Each number is 128 + 32 x the weight over its row's rms, rounded and kept within 0 to 255. Layers, rows and columns count from 0. The size above them is the row's rms in percent of the matrix's.

# layer 2 attention query, 256x192, rms 0.224, rows 0-104, columns 0-63
size [ 88  64  76  84  94  98 100  98 101 104 103  88 101 100  95 103 115 109  93 117 101 105 103 110 105 104 104  97 108 105 113 110  95  93  89 107  84  83  97  92  87  96  83  99 109  89 101 121 108 106 100 110 109 103 103 105 108 109 108 109 110 110 115 111  69  82  81  87  75  91  86  92  91  92  97 101  90 107 110 107 108 101 111  91 109 101 113 106 109 108 109 106 106 110 103 104 109  92  75  96  82  95  88 107  96]
[[106 140 149 126  55 126  99 157 185  74 110 119 135 153  96 140  99 116 157 108 141 149 108 202 164 130 160 151 145  38 148 122 132 126 147 116  95 114  89 120 117 125  95 137 217 105 117 112 105 190 154 180 175 138 159 116 148 132  90  86 185 160 177  73]
 [132 162 184  98 144  98  98 113 193  76 111 158  79 102 103 135 106 125 127 114 130 176 122 106 145 155 118 105 130 132 129  98  98 100 148 135 202  86  99 150 176  67 105 129 162 119 113 145 126 112 187 155 138  95 151 141 194 126  74 202 148 152 100 127]
 [132 102 143 143  69 112 135  97 112 108 143 140 134 113 106 133  79 151 162 111  71 122 220 104 152  76 136 152  89 168 111 102 148 107 192 179 142 146 206 160 132 114 133 173  71 143 127 149 153 100 146 138 147 102  95 168  83 105  92 139 179 142 191 127]
 [157 179  72 121 117 145 129 160  90 205 154  78 114 104 146 113 148 126 115 154 171  95 110 204 131 133 105 126 106  90 132  91 105 117 103  94 110 137 166 101 112 156 106  96 164 142 133 107 142 149 121 122 163 204 132 137 128 148 106 131 114  95 176 145]
 [ 93 121 176  93 100 115 130 148 110 124 134 121 135 150 149 148 153 140  76  87 146  64 177 117 122 191  91 137 137 156 107 159 132 129 121 188 165 140 125 130 134 124 143 122  58 176 184 102 126 131  83  97 108 138 157  67  71 130 134 137 176 124 144 149]
 [145 165 164 168 162 144 121 152 161 126 155 136 151 121 154 145 108  87 202 139 127 195 150 102  91 153 112 113  88 121 185  95 128 106  98 170 126 154 160 140 112 184 182 181 148  92  87 111 102 112  99 156 127 136 162 109 172 101 139 173  70 122 133 115]
 [168  96 120 119 110 190 169  89 171 147 109 148 131  91 119  98 135 126  58 149 148  81  71 155 114 108 157  82  77 113  88 160 133 121  98 121  93  81 163 143 126 163 126 115 119 130  81  96 116 115  49  93 184 116 124 217 125 162 142 150 117 147  69  88]
 [115 158 140 101 139  84  97 108 163 112 172  70  81 109 112 130  70 117  97 150 157 118 172  75 114 132 117 103 175 127 110 222  96 113 120 120 221 175  83 177 124 119 107 137 136 140 120  84 168 128  96 107 116  88 154 126 124 150 149 124 150 103 158 127]
 [145 163  74 103 129 160 109 110 115 141  68  91 116 102 164 173 118 136 160 159 120 142 113 139 157 154 129 137 153  81  84 175  74 192 168  50 171 154 128 132 117 158 184 120 128 164  78 115  80 149 162 160 155 114 129 136  82 121 104 113 164 132 196 103]
 [104  96 101 161 118 122 130 160 105  84 106 164  76 104 167 133  94 130 175 184 108 123 102 107 123 130  85 132 134 127  71 161 140 109 176 142  95 178  90 151 117  88 158 153  89 106 104 111 131 161  66 108 167  91  96 151  89  95 101 125 177 149 191 156]
 [107 159  98  83 107 139  94 148  85 138 126 161 125 135 108 141 140 120 164 101 111 154 169 125 174 145 123 166 149  79 156 148 126  88 124  98 124 212 128 133 134 139 127 125 122  91  92  95 195 196 108 117 119 127 114  88 105 156 163 116 140 158 123  68]
 [164 126 142 195 144 139 132 179 148 121 124 109 143 116  91 118 152 132  60 109 212  97 142 149 125 123 131 149 142 134 130 105 101 118 122 111 150 170 136 133 174 152 135 118 148  40 168 120 154 155 125  94 133 102 176 133 185 191 141 134  78 109 183 116]
 [170 169  90  90 159 125  96  83 138 196 108  77 122 133 130  72  95 133 137 136 114 189  76 103  85 138 142 139 104 223 123 204 124 162 118 140  89  91  93  64 146 110 103 110 135 141 148 123 158 125 161 102 189 179  64 178 127 118  97 136 166 147 141 122]
 [143 134  65 172 119 103 117  69 209 162  83 150 125 184  85 101 120 172  58  97 141 148 126 154 156 147 162 145 153 194 144 107 179 120 131 134  89 168 109 140 126 139 124 161 121  76  33 120 145 100  89 106 141  81 163  63 120 157 156 153 125 128 218 124]
 [125 173 102 158  93 107 126 109 189 109 159 131 103 175 100 130 109 185 162  97 144 144  79 114  99 151 135 130  98  97  83 148 142 119  99  76 163  89 105  71 177 121 126 135 177 111 161 111  94  85 203 113 124 124 133 173 144 180 176 150 167  97 109 154]
 [116  95  82 190 170 151 135 141 162  91 125 174 148 166 157  76 121 165 113 108  93 142 152  87 100 147  89 137 106 141 119 141 151 193  82 158 104 141 155 137  89  99 167 119 115  85 121 132 108 138 172 168 119  65 140 130 154 135 101  57 145 207 154  84]
 [107 145  69 103 108 111 129 128  86  95 164 119 131 141 125  62  98 118  82 110 140  78 178 113 140 138 141 109 140  67 193 105  97 135 163 145  90 123 115 132 119 148 138 140  69 112  95 156 135 143 127 111 114 140 154 164 114  81 172 109  93  87 111 113]
 [171 127 123 134 142 120 123 117 113 193 157 151 125 144 130 132 142  84  63 147 119 169 129 128 160 130 131  82 110 200 112  62 167 109 109 156 126 108 146 147  87 150  98 191  49 156 145 170 157  78 103 101 110 119 110 119 124 110  99  93 126 151 108 104]
 [122 179 125 138 124  90 137  58 127 108 181 150 126 181  86 110 220  88 156 140 153  77 101 135 132 145 132 150 117 171 214 159 110 190 150  93  85 138 139 126 183 129  77 125 126  85 122 128 123 162 174 145  82 107 112  57 136 100 139 106 129 167 126  85]
 [165 132 123  90 159 138 117 166 152 189 145  84 114 123 181 101 216 193 135  77  99  97 100 167 146 136 162 128  91 134 169  73  99 208  74 101 140  93 148 121 161 130 136 122  75  88 113 108 105 131 111 139 103 103 148 114 171 141 143 127 119 159 132 157]
 [146  95 120 153 159  87  74 136 163 108 164  90 112  88 127 147 147 123 141 159 138 149 168 134  76 122 133 226 145 103 156  65 178 107 160  79 131 102 138  77 138 121  99 123 124 128  93 113 134  43 122 120 139 150 121 145 151 151 172 112 161 143 180 120]
 [ 93  94  78 118 102 106 152  75 148 137 139 130 197 109 104  79  75 118 158 117 139 135 158 115 127 120 120 135 176 145 127 139 140 143 126 149 125 125  97 136 131 140 191 101 189 153  79 129 127  85 148 138 137  71 127 186 172 139 178 149 127  98  94 117]
 [126 149 126 125 121 110 115  91  78 151 178 117 164 105 151  69 213 125 135 120 180 174 117 133 147 142  63 171 141 207 164 120  89 123 172 164 107  68 145 156 113 101 112 130 109 100 103 171 108  97 160 129 144 124 172 119 121 152 105 179 155 140  97  94]
 [166 169 161 195 172 129 150 151 186 168  68  98 175 145 164  96 101 148  86 109 132 118 156 161 186  99 111 110  99 150 150 160 183 165 122 147 135 159 124 164  88 133  75 108 109 135 148 126 163 104 182 157 132 125 157  54  68  55 114 117 111 154 100 125]
 [ 83 153 121 153 122 111 103 120 126 133 154  98 146 108  83 145 102 177  87 137 186 146 105 153 117  93 106 130 128 129 129 119 108 128  83 169  60  80  59  82 164 129 141 202 147 136 131  74 127 146 104 152 132 182  93 106 123 100  90 126 215 121 189 172]
 [141 107 180 152 140  75 138 135 123  90 108 188  92  56 189 146 130 147 114 125 116 110 105  86 114 161  84 101 118 129  75  82 145 134  76 107 130  61  62 188 106 134 109 172 197 185 110 131 129 119 139 118 131 118 117  76  79 102 154 169 127 172 145 121]
 [110 129 137 153 146 140  62 150  66  91 122 162 182 126 117 141 119 111 146 120 127  98 190 117 146 120 157 188 127  89  94  59 171 119 125 145  98  39 182 121 138 108 171 168 168 156 118  72 165 146 217 161 114 179 111 134  53 110 123 122 160 162 125 183]
 [ 93 215 150 153  79  99 191 147 153  87 147 112  81 155 105 130 145 111  65  81 109  96 145 141 151 142  88 119 169 171 115  84 154  93  62 127 191 155  94 136 150 121 125 132 160 119 101  77  55 136 123 134  95 112 145  87  99  68 169 152 119 131 147 152]
 [ 64 114 131  83 157 162 107 161 119 115 142  74  35 131 196 117 108 133  90  83  96 111 112 150  75 148  85 152 103 139 118 151 126 122 150 180  66 100 126 151 147  96 191 144 117  95 136 137 135 152 132 122 113 122 159  55 150 121 115 114 171 144 137 174]
 [162 144  47 125 122 101 105 148  84 148  84 137 147  51 167 154  58 127 111 150 171 165  70 156 180 121 122 131 140 178  92  97 122 134 152 119 100 168 125 109 149 134 178 154 207 151 137 129 112  93 115  88 105 149 149 191 156 117 136 130 198  84 114 130]
 [ 66 112  89 128 106 121 125  99 120 148  81  80 145 167 168  95 181 107  99 161 161 154  99 206 110 123 185 157 129 147 151 131 127 113  80 137 115 127 122 154 144 103 132 126 106 147 116 151 110 126 127 152 119 192  89 145  66 173 164 161  98  88  90  98]
 [144  96 124  79 160 136 125 111 119 193  85 123 131  95 155 127 163 166  85 154 165 150 154 120  89  98 146 107 227  86 143  85 165 170 128 113 124 143 140  54  95 127 146 148 134 131  50 109 125 103 106 157 123 109 131 166 117 177 109 123 129 121 159  98]
 [139 115 184  78 124  94 111  90 119 125 103 155 156 114  99  89 173 172 180 136 174 131 236  85 120 127 141 103 135 208 175 106 174 156 133 151 124 120 149 193 124 152 133  87   7 118 173 125 124 179 118 104  59 117 139 131 121  70  54 158 113 160 118 171]
 [ 98 109 147  65 165 144 156 126 135 118 122 106 105 136 109 115 160 173  98 140 189 128 146 115 131  97 117 137  64 196 124 141 155  98 140 113 176 110 164 143 132 102 118  81  41 158 140 103 145 181  89  83 100  88  81 146  97 100  81 197 111 121 134 161]
 [ 74 114 157 124 190 122 152 134  80 146  97 127 141 106 157 117 138 178 124 169 144 140 153  59 125 118  96 127 130 209 127 138 166 147 217 141 128 143 154  79 114 101 167 100  63 128 166 176 117  84 134 121  58 121 118 143  74 136 154 149  60 100 138 165]
 [159  84 114 156 103 132  75 139 131 152 153 146 112 124 122 122  73  84 128 100 122 138  96  89 151  67 160 119 179 148 124 122 119 102  77 131 174  64 119 138 105 111 158 121 110 159 152 164 178  47 122 100  94 171 134 104 105 151 179 167 174 186 132 132]
 [104 158 109 115 104 131 115 200 225 154 139  75  93 145 130  85 139 160 103  90 169  72  69 120 197 144 131 149 142 126 134 149 165 133 100 108 111 105 112  62  98 114 136 170  94 104 133 137 100 126  99  87  86  74 115 111 166 157 143 147 176 135 162 179]
 [105 134  96  91 121 129  72 116  91  65 124 133 152 119 172  98 173 109  97 113 215 151 166 113  98 135 135 148 156 124 103 151  76 144 119 185 189 124 114 129 132 204 131 167 125 104  83 110 134 126 126 116 148 118  88  82 184 143  96 120 168 110 111 119]
 [177 152 129 195 149 152 153 147 125 147 128 144  99 148 132 117 130 115 198 106  88 162  70 124 137 171 125 133 148  88  83 112 123 127 129 148 150 152  80 141  99 102 143 139 105 137 163 179 143 105 130 116 139 154  91 152 165 161 179 135 112 135  62  48]
 [113 169 150  62 126  90 133 110 117 107 185  84 177  59 112  76 167 110  73 127 151  90 133 103 130  91 123 127  62 125  84 116  84 183 120 154 131 176 150 107 127 106  98 134 109 151 107 137 165 207 114 117 154 120  94  90 148  99 135  63 125 101 122 160]
 [143  99 151 122  93 137 139 188  93 100 130 125 144 188 123 100 133 131  94  89 114 124 121 183 182 119 140 129 100 136 192 140 168  69 168 154  95 191 170 193 104 101 111  78 106 168 124 146  90 140  77 149  89  93 186 122  96  81  85 135 144 136 164 125]
 [198 147 157 147 151 195 110 154 115 155 154 158 130 114 158 134 102 213 120  84 133 163 158 104 156 131 169 125 126 108 117 125 109 145  91 147 167 128 169 121  61 117 143 177 143 120 109 162 143 194 136  72 161 149 184  57 117 147 132 183  84 127  97 132]
 [147 124 140 110 169 134 121 139 161 180 114 107 130 160 136 140 171 154 114 148 142 145 134 121 143  55  92  54 108  56 131 156 182 137  64  81 156  94 138 132 115 108 135 191 144 129 177 118 132 138 154 148 160 125  63 107 148  75 121 150 150 117 167 164]
 [136 111 113  67 165 171 127  46 133 184  77 100 189 128 154 156 158 123 142 112 189  99 151 114 139 149  46 150 192 135  94 146  87 110 110  93 100 204 158 118 129  89 131 133 129  88 169 109 165 147  79 117 126 138  97 109 167 111 147 104 123 128  86 138]
 [141 116 204 133 112  80 136  79 135 130 188 178 137 142 162 158 135 147 105 119 114 132 165  82 115 127 127 116 133 149 139 149 158 148 131 177 175 170 109 145 112 168 146 111 154  99 195 163 121 106 158 102 134  64 162 149  61 132 129 105 117 128 124 136]
 [111 171 118 127 151 181 123  94 102 171 144 110 214  89 105 113 137 141 163  78 145  90  87 129 126 148 142 112 151 108 168 133 119 176 142 176 153 118 181 146  95  95 131 109 146 129 144 153 168  86 129 102 154 159 148 149 127  71 116 119 152  75 132 165]
 [ 55 140 154 119 155 160 147 151  60  90  62 116 160  91 117 127 104 156 137 122  82 147 135 128 167 174 166  95 111 118 178 136  65 109 164 116 145 140 137 158 153 137  68 148 194 110 126 158 118  99 123 132 125 136 134 140 154 129  77  93 142 148 144 115]
 [112 185 140 124 181 118  80 142 159 118 109 124 166 144 116 126  82 149 134 131 176 146 161  41 131 155 132 175 101 118  73 102  89 155 124 148 147  87 102  97 142 105 157 155  79 130  86 141 118 135 131 192 190 118 126 154 132  99 103 137 161 123 132 131]
 [171 116 155 126 142  72 169 127 144  93 191 105 119 100 126 111 130 128 132 176  89  77 187 124  89  86 117 101  89 180 140  89 112 135 107 149 113 127 110 102 122 128 115  94  73 137 132 138 146 139  98 111 185 176 115 142  85 106 141 153 106 110 140 189]
 [184 133 104  69 115  94 184  83 168 122  89 186 182 139 117 107 171 115 175 134 125 106 115 103 149 139 113 169 174 176  80 125 142 118 135 125 104 132 183 121 142 170 100 123 151 156  92 123  95 112 105 147 127 107  88 152  95 127 161 144 162 145 103 175]
 [121 134 137 127 141  90 139 166 131  82  75  87  87 112 140 108 158  78 110 146  71  78 185  62  94 121 139 109 138 158 141  81 151 174 187 172 133 168  71 185 149 105 174 141  58 102 124 134 172 180 144 179 146 123 149 175 123 152 108 154 149 122 151 117]
 [105 115 152 148 138 192 128 118 121  90 172 125 127 145 177 123 109  96 109 163  51  75 142  68 176 128 156 128 176 141 197 123 121 144 130 109 157  89 124 170 191 155 142 108 135 163 153 147 148  73 194 150  67 106 137 115 133 163 119 134  61 122  99 124]
 [164 148 100 200 144 139 118 101  60 144  87  81 135 144  74 152 131 129 126 141 130 137 163 169 146 151 127  80 119 116  94  91 109 102 164 117 156 101 147 136  96 128 162  73 141 105  76 108  93  88 127 112 140 128 124 188 123 142  92 115 124 149  36 149]
 [ 62 158 109 107 135  97 117 165 153 146 112  47  98 133 149 170 126 119 100 128 125 147 146  54 145  95 154 166 146 113  88 127 155 124 104 103  89 142  85 131 234 105 115 128 142 110 122 116  89 124  91  83 141 172 141 150 116 175  50  86 151 107 112 121]
 [ 81 115 142 149 146 163 142 140 175 145 170 165 167 152 118 135 109 153 102 134  88 167 133 137 132 179 118 146  89 143  83 140 131 142 130  88 132 147 114 109 102 131 109 138  89 140 133  99 112  93  61  70 145  93  94 140 145 103 174 133 177  82 105 122]
 [181 124 114 179 159  80 114  98 119  50 146 111 131 169 119 156 107  96  77  67  80  95  98 171 126  93 170  96 145  96 134  86 100 104 155 172  98 183 109 124 126 126 186  94  93 139 109 112 145 142  70 127 118 142 128 149 152 167 177  96 120 188 159 135]
 [ 99 167 116 117 176  89 103 131 125 132 184  93 167 114 138  91  99  87 203 149  75  86 167  59  84 162 154 126 129 145 167 138  99  74 132 136  92 165 100 166 147  86  86 144 107 141 177 182 114 149 120 135 121  68 139  89 137 129 190 124 139  79 101 139]
 [103 154 194 104 172 104  76 143 140 130 194 139 105 116  72 113 102  92 138 150 101 142  90 105 128 101 159 124 120 147 169 116 152 102 160 128 119 158 133 138 153 164 101 100  95 174  95 188 124 168 129  95 128 154 132  92  89 157 160  97  24  59 111 115]
 [160 132 188  87 126 122 150 121 128 139  73 130 134 114 126 126 137 118 133 104 157 186  87 107 194 160 120 155  85  98 129  74 151 125 171 147 128  97 140 139 183 175 150 104 132 139  85 163 106  91  69 124 141 179 123  90 138 143 176 151 114 139 194 121]
 [101 154 150 124 134 132 174 173 149 125 127 143  99  84 147 143 170  98 139 103  73 137  99 132 103 100 126 207 185 179 151 130 186 128 123 181 120 132 189 157 139 117 110 168 175 115 101 200  62 127 144 117 161  82 105 161 123 107 131 182 112 125  76 118]
 [114 144 134 124 137 125 176 130  87 100 134 131 128 132 111 120 185 116 155 152 119 123  75 124 108  94 172 117 113 130 108 147 128 130  97 155 152 126  99 142 176 101 182  63 156 135 149 113 126 162 213 130  83 128  97 186 150 197 139 174 183 117 103 148]
 [133  78 145 114 102  31 132 174 108 163 152 137 118 112 100  79 130  96  64  69 101  99  78 146 125 108 181 124 165 129 130  98 189 127 134  66 153  96 129 147 116  81 111 107 145 114 219 169 130 179 138 124 103 124  90 129 104  99 131 118  95  98 121 128]
 [143 114 134 109 130  96 172 117  99  82 106  87 176 177  88 185 125 141  97  90  77 142 137 124 110  93 161 151 150 103 148  98 188 161 183 140 130 175 127 117 114 104  76 101 112 137 115 166 124 114  72 142 134 158 122  98 123 100 145 163 154 160 161 137]
 [113 108 166 151 127 144 149 118 130 145  84 119  60  81 132 108  96 150 194 151 152  72 116 112 144 109  58 166 128 104 135  59  76 137  93 179 133 127 113 113 114 109 114 149 125 158 153 121 169 110 211 159 121  99 138  84 136 112 147 132 173 195 131 162]
 [111 168 140 134  91 132  81 204 123  68 157 150  77 106 125 121 189  99 144 165 151 104 149  57  86 124  83 133  96 126  56 150 187 130 116 157 118 159 178 105  95 131 177  91 119 146  91 134 177 128 123 118 125 183 149 170 125  87 118 122  99 130 191 121]
 [122 126 172 154 138 102 192 165  66 124 113  98  96 117 130 113 162 160 177 153 122 145 127 125  89 133 152  79 161 142 106  99 168 130 173  94  79 159  83 169  95 141  83 121 114 162 179 134 142 123 171  82 127 134 119 102 170  99 154 114 128 111 113 120]
 [127 166  78 146 185 150 175 127 141 109 121  96 191 158 113 121  89 162 102  89 152 121  89 123 201 167 120 147 141 124 164 198  94 115 113  94  98 106 184  70 151  96 154 142 120 144 114 120 100  93 139 125 147  86  98  80 144  99 134 134 135  62 109 143]
 [113 128 133 106 150  80 122 162  92 114  46 122 110 173 127 106 187 111 100 110 116 106 115  80 125 140 119 182 161  94 136 115 100 204 152 155 131 106  85 120 125 100  85 185 147 101  98 176 174 112  96  93 170 162 104 168 152 150 142 116 136  97 131 128]
 [163 145  98 194 218 188 113 132 132 166 129  94 167 192  90 107 137 151  96 136  85 151 109  92 120 137 117 113 155 146 201 133 117 108 135 161  79 101 125 120  80 131 173  97 124 162 157  96 139  94  83 105  92 111 117  97 171 132 107 139 108  83 163 138]
 [ 91 149 166  20 126  99 165 145 127 136 117 114 170 130 128 151  83 107  96 112 127 175 162 143 174 129 102 148 118 121  92 108 136 150 103 101 147  93 122 198 127 145 114 170 185  83 127  73 140 126 124 129 154 132 113 153  21 151 119  76 123 128 150  88]
 [150 146  85 160  95 140 127 168 137 118  86 160 184  89 104 143  91 162 136 122 158 104 164  59 126 137  79 103 167  74  98 174 122 124 160 115 149  61 113 126 110 169 163 150  73 167 117 158 176 114 145 118  82 157  68 105 109 124  50 121 125  92 165 156]
 [112  95 161 181 132 110 154  64 112 166 155 116 114 139 111 132 131  92 151 100 116 102  69 193 103 119  96 138 113 134 150  80  68 119 137 141 168 156 137 157  90 176  86 160 115 103 142 154 121 153 102  74 123  82 148   0  96 126 131 112 115 166 174 135]
 [115 120 119 120 201  75 144  92 184 169 176 165 167 149  85  65  95 164 152 172 108 146 167 142 127  93 116 126 171 100 144 138 158  90 117  98 146 163 126  89 157 138 101 157 192  71 195 144  85  88 130  63 138 138 148 124 106 142 150 138  79 161  94 128]
 [126 206 117 142  94 143  66 220 109  85 146 144 150 110 111 121 163  89 152 136 122 141  86 127 140 103 150 137 124  79 153 113 154 123 196 102 129  77 134 143 196 138 159 117 138 121  53 133 138 177 143 181 144 159 158 117 126  67 113 160 152 164 169 127]
 [113 129 120 142 134 165  82 152 229 122  88  71 159 178 169 118 173 105 159 152 138 130 107  78  66 111 112   0 161 139 136 140 127 143 140  88 173  82 182 126 130  95  75 118 135 163  81 175 147 103 145 116  98  70 134 132 110 126 126 158 130  98 108  78]
 [ 98 166 149  98 193 103 169 134 133 115 101 183 158 126  78 130 153  85 106 125 152  77 143 110 141 147 144 124 122 143  81 109 138  94 148 123  51 140 129 139  94 127  87 106  91 148  74 159 175 118  82 159  91 134 181 107  99 200  90 135 119 153 112 117]
 [134 135  95  71 107 110 143 180  92 114  41 106 131  79 195 141 119  71 101 163 155 117  96  98  95 144 151  58 121 130 136 100 116 132 134 114 152 205 138 124 174 165 104 137 178 176 101 181  94 130 155 170 102 114 148 160 183 133 145 170 128 161 136  24]
 [142 199 136  99  69 141 130 122 134 140 102 166 176 146 110 191 126 144 144 176 153 102  86 105 108 122 127 124 135  93 159 159 141 111 126  66 153 128 165  82 157 143 100  91 144 118 145 168  92  75 134  85 140  81 137  85 142 128 114 124 128 115 139  80]
 [ 68 162 163 115 113 146  70  95 137  89 114 160  99 162 156  94  83 157 148 139 122 142 118  96  75 177 148 144 118 113 117  85  86 143  93 134 108 197 193 121 145 138 143 101 101 142 106 146 159  98 109 140  89 122 182 106 119 138 180 196 159  84 167 135]
 [144 103 142 123 124  55 152  91 115 108 150 135 132 143 146 106  89 160 160 116 218  89 144 111 117  75  67 145 153 168 154 110  75 145 134 128  82 128  96 140  88 130 125  85 117 101 104 125 115 144 212  99 168  80 109 178  90 124 120  95 108  82 172 147]
 [166 145 116 136 123 114 116 137  82 156 122 112 103 114 146 161 151 109 158 147 161  99 122  94 140 140 135 126 174 138 119  62 145 114 150 120 186 146  60 137 138 107 182 177  98 195 136  86  96 149  81 118 183 117 132 136 183 104 184 122 123  52 147 150]
 [ 88 151 105 145 126 106  61  87 101 188 124 126  75 149  81 109 152 122 178 128 133 159 140 139 151 171 145 114  83 115 132 128 144 123 153 150 126 139 157 136 122 142  64  52 144  56 126 106 147 182 147  81 140 139 109 120  80 119 116 147 127  91  91 140]
 [140  84 117 100 165 195 202  74  91  96  90 114 128 136 139 144  96 116 133 144 110 182  95 136 117 150  92 104 132  92 101 117 173  67  75 143 137  81 124 186 193 107 148  66 150 132 118 167 140 154 198 150 151 149 114 134  87 141  97 141 132 124  75 148]
 [151  63 105 154 206 188 159 126 124 174 118 103  85 136 139 101 114  52 129 108 104 110 121 114  88 128 147 198 114 118  95 178 188 104 110 110 130 139 116  91 172 138  77 184 106 121 137  95 117 151 126 132  74  96 102 126 120 147 112 115 130 113  94 147]
 [ 95 131 171 174 119 101 140 194 143 166 121 153 126 161 103 156 130 100 143  94 111 151 151 152  97 132 149 151  78 142 152 155 153 147  94 145 132 104 101 142 144 192 159  81 158 202 105 103 153 155  98  97 137 144  96  55 135 131 124  89  71 145  65  90]
 [128 134 156 119 114 124 151 113 163  92 143 173 138 143 154 153  96 144 120 151 154 133 157 126 191 120 178 152  91  71 169 105 101  99 151  98 138  59 137  96 106 157 127 155 100 151 143 163 145  77 164 147 134 203 109 154 183  99  91 142 131 176 117 173]
 [ 78 140 119 145 157 181  79 131 149 130  91 117 154 155 138 137 119 108  95 183 144 137  65 141  68 128 196  78 157 184  96 175 142 158 136 140 107 139 118 169 105 103  99  53  96 102 171 145 128  71 168 107 127 119 150  86 127  92 114 158 171 100 127  84]
 [178 130 110 163  64 151 157 113 120 108 121 110 122 109 119  96 153 133 119 127 124 129 114 136 114 168  94 159 101  90  78 128 147  92 116 129 175 128 115 159  95 122 111 125 158 125 120 153 154 196 167  62  60 158 106 123 132 172 109 192  65 172 172 139]
 [127 120 194 114 140  86 171 144  84 105 107  95 147  95  71 134 144 169 119 168 121 148 142 137 136  63  97 114 110 133  81 102 174  78 137 175 114 183 155 114 160 138 109 181 110 186 124  81  98 126 154 154 136 167 126 152 138 142 140 190 122  62 150 138]
 [148  97 110 163 172 158 129 134 155 166 138 168 111  85 122  89 200 149  90 189  78 161  96 146 146 145  70 147 116 178 157  94 189 134 185  44 162 125 123 141 127 161  95  86 140 164 113 108 118 129  81 100  80 148 126 110  95  93 117 115 143 142 130 140]
 [143  99  99 113  84 108 104 101 166  70  75 114 177 153  81 133 137  72 110 113 145 165 103  95 152 162 150 138 121 112  94 168 157 147  77 152 161 186  93 120 126 170  92 114 126  82 143 187  63 128 143 151 118  83  46 149 138 117 136 117 170 157 109  79]
 [129 125 114 181 149  79  94  98 153  99 117  60 138 150 157 158 123 208 134 166 141 100 129 157 165  81 148 119 163 160 134 108 113 156 148 129 133 171 132 182 114  58 132 164 172 137 158 139 125  96 103 100  66  79 142 134 142 139 124  92 136 140 114  63]
 [ 90 184 164 124 138  84 120 156 170  94 104  66 103 143 140 182 163 150 111 118 159 128 146 171 121 104  92 125 133 113 131 126 113  85 137 122 125 200 108 179 174 162 124 165 170 132 132  91  84  94 161 142 150 131 110 104  87 188 154  60 146 117 156 114]
 [127 129 158 147 113 134  74 177 105 136 127  91 156  67  67 191 135  72 143 170 138  90 130 130 153 170 128 139  99 208 173 143 114 144 163 147 137 144 154 120 145 146 193 126  43  78 100 159 144 112  66 140 147 192 189 154  93 114 144 135  86 126 102  99]
 [103  91 154  89  88  86 151 137 129 164 123 127 155  93 157 151 131 138 135 134 148 196 160 116  79 126 111 134 115 104 158 157  91 105 159 153 110 132  84 131 143 104  73 158 117  89 162  62 138 171 110 154 166 105 138  91 136 126  99 172 137 129 102 104]
 [ 74 112 144 105 138 138 146 124 126 115 128  94 119 140 107 158 194 170 202 179 147 163 105 186 131 188 171 127 117 127  83 201 101  71 126 129  98  98  93 142 106 111 122 136 115 128 188  96 125 140 127 143 152 136 134  89  54 130 120  99 140 107 102 149]
 [137 130 132 100 114 155  91 173 163 118 148 174 135  95 104 126 133 117 144 185 145 125 132 131  82  97  72  77 133 113 118  95 135 147 143 154 188 143 139 168  94 151 180  94  78 137 179 113 144 124 149 116 121 181 156 105  84 101  97 156 112 155 195 106]
 [110  85 144 122 119 163 140 117 145 153  86  62 142 191 139  94 120  94 143  57 104 158 136 119 181 113  89 114 171 125  96 121 140 136 117 118  77 126  20 116 123 117 105 163 169 103  93 120 102 129 141 181  58 146 154 161 154 157 181 149 136 159 121 199]
 [135 121  95 130 136 139 158 103 185 127 154  97 128 120 149 109 149 121  87 125 139 133 142 169 152 183 113 163  37 133 153 193 118  94 123 154  60 135 142 115 181 117 126 163 101  76 105 112 144 136 135  84 139  89 114 151  86 114 103  70 168  98  81 129]
 [168 131 102 162  79 151 208  97 145 189 168  97 110 101 114 160 171 101  99 155 159 143 189 138 166 165 131 158 115 146 140 143 148 154 146  83 103 142 155 102 122 122 131  97 120 147 176 125 140 123 105  65 149 166  97 104 177 135 137 157 169 162 115 161]
 [178 139  72 151 134 179 198  65  98 126 154 145 146  99 112 187 143  91 160 122 115 111 143 172 200 179 154 149 122 129  80 170 140  57  93 129 130  95  87  96 148 117 174 144  99  91 104 157 103 165 130 138 121 107 137  95 140 154  90 105 130 153  54 152]
 [127 145 125 161 152  95  82 125 169 140 158 181 139  83  75 186 155 142 101 124 130  96 148 106 150 108 102  48 107 112 171 125 143 165  75 127 157  88 113 190 128 115 167 134 162 160 126  64 110  94 133 157 125 159 154 158 126 102 197 123 179 205 170  93]
 [140 127  79 124 148 151 100  70 108 145 127 116 134 131 146 140 187 115 106 146 179 148 140 121 138 174 162 116 119 145 121 143 179 189 170  72 127 142  81 118 166  97 103 103 167 150 137 107 149 146 155 179  68 154  49 152 136 128 137 105 110 111  98 141]
 [ 92  98 182 124  83 127  92 107  66 137 187 120 136 111 108 141 125 170  82 153 161 114  98  20  81  77 154 141 162  79 135 146 101 148 128 139 120 143 144  87 141 105 156 135 120 161 101 198 116  70 159 146 131 138 138 124 134 111 168 137 144 116 144  88]
 [151 133 133 155  72  85  74 104 112 177 110 160  84  56 118 133  70 139 114 119  92  95 151  77 173 128 140  59 140 127 105 143 112 121 105 116 179 121  85 142 108 111 147 159 193 155 115  90 120  83 166 105  76  88 178 152 139 151  91 132 122 108 156  96]]